config.toml
d_model = 640
vocab_size = 16384
norm_place = "post"
positions = "learned"
bias = "all"
init = "normal"
lr_mult_o = 1.14
lr_head = 0.00543
decay_shape = "exp"
final_lr_fraction = 0.0
seq_len = 1024
doc_mask = false
steps = 5353
dataset = "wikipedia_en"
Each number is 500 + 40 x the weight over its row's rms, rounded and kept within 0 to 999. Layers, rows and columns count from 0. Numbers have three digits each. The size before them is the row's rms in percent of the matrix's.

# layer 7 MLP down (transposed), 1920x640, rms 0.0419, rows 206-246, columns 320-399
099:481529520485526476539505526548473509484519595521458513528458514443507572426507516514418476443517541496456530527436450563479463517541500406539472471459512525445434504513457560452452490499517407529466420451525493537419478434521488501480485464
099:549525579529485498505501476502447465459539442517468537456513509515429498486538542474445500490498491576486499594544512513507455533508523428477430475462536497519540525456493561460558430545562488431480483495463393518493456489463567488467498426
097:461535515486433448431529547580523497452487499518499464426518536457486461512513514483483522488514493472360452527480514483609494481512523473519492500505554508494505481543496486559522472519523467477501527535545515540565480490473517456552471478
098:539534498481485484477515470495446515475443459505557481596540485481509425515508496501571478441496561532527485516523473547512478486510489476521483464498539494470511456577542495492515545566492498469500505511491534525477466583590514480504552518
087:501501528488491504469538507504468454557503475537550564522534474480501576553505420559555474470534555492462474568472577478463490488512455511470454539499436534495471487458530496520488458487451491548472543509457488426510526484568530523441493571
096:442527517484464537471453500445511537531477538465515491511472534504490465546586416571518510467560464488497466558455539443508431497496493463541529499501523388577532455491511422491522487422485529406551498490472492436565411527559459517482473500
098:528524555496541519471529472511494486410445413482490550528527547573488435511539474440581446481470515425422540497465593516498521488403478536540494519537518575538526479509528521572445534460445394539494528562532492531480505532575547461492465528
093:513497488525532465441478478490490520516627478558569511448559531572501606508514450471507484569438429485475433489531455466556490478514530551443594532489475485489530515497527504483499472460499506440508474448446482514460474477589475498420496619
104:493563498460517464475495519568454424505460508545551496513481489504464507512527506457543434551438446456481472512496494520495480515491520501510493512519515471487523449651528468490561531560545494466541506490504470474574489487496525566469525525
104:453581435484542523430487455514401468483446492493493603497469484469452421416474593527496539555432458530502502469513486552468520425576453498487477504496487527452491517559530487499439466478536464542516532504526523508478517437506464531506502464
095:552556498547416548492491489459538584503460489438442509524493534533502507453502439530497508450501574550550565479460508542487479479563501502515533437477479497529470450488517531541549543469509456460472515503511466458527436568452508483486470519
108:537455491449486480448527494434601561534472470434482487472515484452514497509516521513536453447522461572456533516546479466518495467455533507459511462537531526540519554519496516459512514463537538557454468499494472497517494515487501478493452429
098:455430573525521548497485477541495519459491472489525533499447590466531509526568512498543492523528472483500547508511461444516519490502488494467451540558564435492501516565468604476461547513553464445466505459501556497532497539499474455502541504
106:548514513465513441526520472582464514480498557492502529458489523542469450536487586563510496471450501510475474460517478491534519520447461481545525498430373518523410454451474491418530548527500522463508439500519473444486454457454486486519523487
106:449509447512507509473491507469463476564532506538488464513478563577476540470497437518503493510520536546520545516535526501478439522528513482557508489488509512495456481497514523417535444536549532453509559504532495527499480541497439498431524550
087:496546516469542478518497419587520521578524569458491465426516544536592552538485524478529502499515491490474505430523484554523541483575510473449517481537542495472487508491547465567488527465485490580542509540556477583554510541574522525529486481
091:474579486549467549572536516454481519518528487524457567435464560453467468520496419491523497531539434609434459484496430520521431531485514513483449510476505488459459482544528470440528508454476527480490538470542560493520484552495547573482453498
100:540436437537514500573500527495480529433509587500525474556468479549398558455565453425530512435513471500582554494418430508529519445457451444524491493492446463477469434510471554502474521458436505537427508456493476470487503500511539513507451522
101:507462513487499490575487499516523550509483507477477494483518537521481513436434517528461523496488543537522522404520474516456514490423522587586471488483513511448474528551518555497562568480515485507518455482555471449562576491506472521531554495
097:510491504436418518493478508396490563554413526508524441512521463532521562530494552551512557462562505590586464458528509488499534483463509467496544551533485477459442507484583480501526533439486520531489487487447545521503489474406468470474476537
098:512513452494478431431443498452555541499436503465548448474472575522503495468485490514488433427426563461508475527528479455490476543508395543524440518473521557483490517511499512437496512490517485526523411513505492471500501554405496532475470514
110:503490470519581497562464511437512489452450513484455579470485481468464449439520440630523545517480461549476465513520487502533570507492512546520597515530434578489460535486481520561542518567481471529527573491605490502579524515516478497527464503
104:428462487505473496553520474574523552446527520510524512521424503512563586427462499483524534482547454506549457529564522470544514519439516440530449488509402528501556459517494443522491482446444458508526526539422438518535499416474478496447557466
095:467529446537534490517522474498526464546481438420571504469545489438418491536546421512538496508424459489513498543434537550509466486508432532538460516535487485565533565560559497586449458538480542534526510437491476540526508481468487472486470460
090:482439469502494481473477493541531510499478451564560474516437542498508499551522452417499521449522494552574549503516386453527466507526505522547486449448516530509453496502511462553442479479473435478446478534525492531493548444430502471514486463
125:472505503434534515389521593468460564448532500497484479550581461510519498483526500543474459556551493524509494451438447489528466512510470470445486500507502485471537433504500496451429546496517459472518469571497577559432547569508475519443527526
106:485550468503443503508517501507419525483554545542577468545506544550516523524484526491530475459483452538444567432485466479495439544515520516486453538420424537481446457485567475475515583488490531506467517487521501442534523483521431474556465473
102:518538453497439479582544480495472508479457594584464520508526472431524455526516463455464475464483502500482544459477538482487484401530435566484538506413457501543522500479466457526507495542481444466545486516583526560465480515561475522517545517
103:480495497507475502528434520542453467511466599466470536497481426463511495465523516477513451480521546537471456486565455447609484513463451569480549570416468519430509479503516523508503466476560541529524508510505513504471475509493423472478552535
095:492476483552515477501551470539515507525540578569505489486509531497447529530457529546406573514493527490468472530498492504497541528545486510517513503459521500486508586448525499448461567520507526444493416502469578528494522493487421442520434517
091:427536507531510475576470473418490443548524494506563410438479491450412504566424542516480504499497485484576513492448488438420512534511498525535490538510477503446479486471532507491472486478488463500505492405529484452501575487607511552566484501
101:475484453450511442595504544466550605469491489458537481515522532443487556553434456481514540533454486428420515509544457496532526511482540532449513495511477478494478507444521509460414507486492537472514493505485501509507474461490496422497522575
106:469599502514528573447460520451551469511514523492536603447415530473482540436464504503479464507541471477516500490537465480409517515458490582489496511458518538442484539427478492461502487455476583482503541508434567449472493431534501475483516488
100:509517528564589479486488500464547494538495478480512508485489567453538541446530464491531451491465520465469468545607463555550565546514464497509531492456515486446536448463470487576543457509418495493495462575530511465471490467520476465565490508
099:531452498569493492445450510601486487504521559483521486565464501495421507464500544479521426492446515447477528527552470558487511504501447483508542497512484528493515546583497486530463512532555452468575485434491466538532528487573513535560515423
103:452482562530538493500552502537461519543565519488460507522546423454521556535449427549457451499469465502528555492524563506533516454511453469451580481535468524525544566446509527460548462496460464515442438529499494494459464498451460473521505546
090:528441474545456481500516487440557471497495524473476501468483490476583518457514523506495483517494496530487532445487502466518559499592502582514522513490505526540490463503463464510578519513491526499461482474484525495529500489540461436493467543
097:526599464496459494509500525507542508525442530522370554463508548588494513516524441547507503555457459462463508557422397471524500464506522489539480508562495526449491473469511542539465510535527464435516450468542463441472534505491477606506525487
098:467508558436511450497490556514515469498556492502482496469433480557534476518499560487477554484514469518522501427439431422465527473500490472434518501526480430508511525504532566491529468507501550491511518473469476517471406548519501434549501554
097:473428476445519507506459511557478501409505513500549455514416502499484459495511476457492479448527504453450488477435471500539528498464543439467506467519503466482517514557497533498473506482550512548572481483457546540464466472450527500495490564
109:511471494447554516483522439478550496467529512470520507498466529447490506467467545522467537575519432482500532523525460566505488472474523470530473493457438559528416516477550542585449531525450451474478515500478487544460493513471450470534524447
# layer 7 MLP up, 1920x640, rms 0.0446, rows 207-246, columns 320-399
095:479525587418502480505508503492551517465467495565500469477490455501566421594543521508549538423503470515528495437571513471535554519512539486510465484503490511548487478526477510511475484573554451515509433467494457538603561457487551598480486530
097:529486516499483553516453489536458493513502526496524477548454450505565510503442477504500531499542518587479470528543410535459508561521440525501520527471528495530433501518524454574442466532466526436529516522552505483479424570504536495437542515
096:474555507491463508500556499472522511559435485448521547473517489569542522499557507560512459473516622505527489518489499467470554560502457504545506455468511572510401431542542573489476442424561478497535517522530467501529498493527535410511525503
087:467498495464512485508528520523525498449466470530462480440464526541540423497448452455473446481540529580509458439521577428501577496438424526548510461543467538513455479436598462483473518526455524497549533527532510455528343506464520442515477473
101:446428470489468511506448521503497418402489494454477533489500548457521550429531444405521475469485453472484537450489566477531494522471549446459599470561479555555559455496540500558475458557565467532500449514477562499565491491534473478489543494
100:450488523523439468516464532521461490494552471552472561526547540373484542486481451519455524503458427495510587482477512445416522556470490499496498438591552547484485480553504522434510565516504455496494547534464479494492523464494471472572531558
096:523524462462530522568507544505496505483467553527499505445541500475431550455482490541519461473444466427542445476440526551491429545534540536467561569631531487507546471433534595444445449485519456476565480479486487496538610418488558485530479525
093:491477485466487516570533479585409409430509513523482484505460494469482471516537464494548443459544540444506537514461525578526520545534520556493565467538531485492503528499477507488512482526537526478575511572478489587521520563429412545461496584
101:500516473499444493512461505526505516525528471478487537487529420502563521480545555456519483452560395475538480521494532551462581501514505522544428439567505524453476492507462447474497530455576552488422513463452461433420504523479502535561474519
095:505525505478457540455381475470405494520530565447495509534494543505576494515505538437479519523484525432484547533530514460491554516471508545454497566516473474462467501507453516476507507465525466473526503529497531530537605477498450512513543456
106:509494499523504466507501486484514498532508515562437503510489530541574470477419517513481506440556534546480489450579517529476494521384554507553421469511581498478463557465466440581478414511459481477507468485491454530552435478551524489498498459
098:480451503487465481480525447537573542549478436498562480492543537534467464562518526474454485536542497500520555447520596504481499468491534473589427493577513482466486504555527562569489471465522493494509489469529543432508502536501590532499498553
108:423564598486519537519486459513512537588493497496457447558481515435453436531532491440440512467508467462395473547482542492480547510557538496575456507487512460567496501458474482532566524498491491452491536502501539501495540514430497473588499489
115:526514483525528543463509441487604489498488558592504463537543487446452505532501499531511449491478500532486558564506502497460525541478506450509570572454459516509555448553445546514485515487502503515572420491483468465488520502492459474483506505
101:542458470487492492541512498520504521501454479508561570503473490465408474497538481471483512513476517451480496474526489586432489492448483473464458473519494498594458450541460556563490472465466480453473488541525518492629455588514444431492441493
095:487532487497488557545548513493470483575542421534415520437517463486541546486512526502491435487438432466575457505414570512562593495549538532506549516447551448565503466510518434465555537525491534494513478504464475547500512536521567557559508479
097:415511462435490568500456458568469483529499470508480474450465470471457475519503534515504511469495486489499501538482584498564549461478535549458473503506489496481580466531538508505490531542479491565526494510491497521503489522478501484487559512
104:468468462514572478487432509517378551481519475529442505481469501482505503438504462481472444521546433495461494420558493537488499470472548522569507488499519568535482500534526468489497478554486491495482517517464534571419455532499454433459477529
101:532466458519515472544512471456505453457478519492534511504506345473500491475525434490429419520462546559520525466502468519512566559519434504501484450503483484515483494483479501512543422553512522515520407522498559543467494473530494469513493468
101:447501516512477505506559515597544499507480563479520485452516574516477505524500472511456483440441557496510451515494489522471509501509463468520453554478502518500489619499470467536510531517462513531433488489448497573498482490475554462492514393
109:520469507510438515543476439492537452538546456428474473540487414486442550480494520474507522506515490530534447525601475524563571445483479530536475534493476507471479560483501520538496493533522451492494486510494411516555512474569532520501480438
103:531500551445592465472531552553469545434468524436500481447522486519520522492502500499506521521503402474567509499463487446487478557498567453425426462550455506496509484541516531510549553503551493494530475454515498488415453468517493456437485482
093:484461525411511472472513473522457491517517470546493462454471499500549511510502447406505549419560458532434481482535462517480451566509542460501581581478485504489500428545510502487496517440529520478547445491474545527567501529533524486452540489
096:458423482463514520524535474500506535455475529508457511470499463496482582536516455485545563485537546514479497540468525427524422502507468581538521505516492486497522559487491511571560473551496524457475485494477456472489460450450506548486501490
135:501520506437473557527514549461487524486556494465471549508533496507538441554585422530414519480573446478501469463450535474489469475455525546544568485554578471489623446481520560455545534472489533523543535526480480520502441623522540550514427479
104:473537479485547609493490485530472473579507496493461482520523556523471502531579474450499535494574416466501502519497462465481573531539488529540535564490527520492499519490476515552484528445451480491582534538502557508541479427524502565459491468
095:533488529467507547601479509473454488534506483491462479380528534523499457469548483498489505442512596525541484580452575513489592504426514554578568489484551419522510500524483529500540526559504477511487418491505478508517541559482560523506490478
096:525478445496506544437449488493409431533518453523493546528455528486541461430450481560523490536511517509482473551518460538505501532465497437530512430528526557532421500485487534498510551505573592481582485488496470586490526511482501365458490518
101:534524445626484513515525418518556415566421558447408509501474466552513458519473510479496515488491434527429551567519488549494545581515477515509481489528504551517507499562554471491478435486396505450463502491527496565535597495495546513549439484
090:480458556558436489473500534485500490511463497618480510557549509444538473440587558555452540518529505505518473522558506518367495517496496499515435467487514538516477567561465491472420526535487441511542521487502488508482446494503529443483533518
106:535546493487516544522583519477450512472472529486471485495380495461508319466479454476522480508505453529537469489418611553503473504483488429512493447492448449521511462517506561517535511548434509471477499468501459490477512470604539531475424464
100:482527519510493494474453533530533488493433409548405524529441500474525459442501480507479494545520508508518462524526496437509437597478545490497512543518480424525440509537452478411531474496500582480511527476541544495514495518462473450535506556
098:456488553425424513508537516502477570532469477489459460465462532470521555511496430530507447501482530488464531523489460497544503566547438534516462510472590450458473568522436515540538511498513463481561515499500459530510434492544506513410513481
102:511512514504538548483420541537467480551527498529477482452498465468499514526557517471472468388513495483497469498493460577600503487533447541461491514510406451527519547455460502458433420595556557555492468436499508537578529508558528448440454512
105:438511559520472503523500442448519453581417517447487552517453497528563577530412504534466567539492505483512473519488520433502518554515493486491503531462511546482487531501520549492581393484558417497512583573581550504488477475535533502585533519
093:463454405480446508517542473457503430503444472481427498551503516487497510482491489546424493453508455485541423562423505558524556526544475509479521427481504425477532492474444465541490489570490496511543525489588511499476504451447503508459486500
102:490489491437503424515510484498494474454503474419542467501418507447564521485501550480471518547503503526456439521539480485485523503445508471495453489537471400488553422477500456544438558468541492522524464484535460558529458477474466464543472538
094:526441553511446498403445553559438486498472429475565468429566428509508431485518625458486469411558542451459466535521499445485534509474464516521480447507483466491468443503504508583452493517504510555479549473490466509577469534530524562508541466
101:522507414480522566535590438521554478483508503503518570484505501498437495480490488495498477492511482490486545520535525482492480494464454515514498550477532456532575414521477468540448509425514581554431431494531468532493585446546486522438467416
109:492490468525450479453524524583554473475392487506495496516538544464503469467515474482499501538576584484545572487542530467470513446446554474493467484364483489491552549499508544466502532612496463528522598529524513474502463474534515540516583473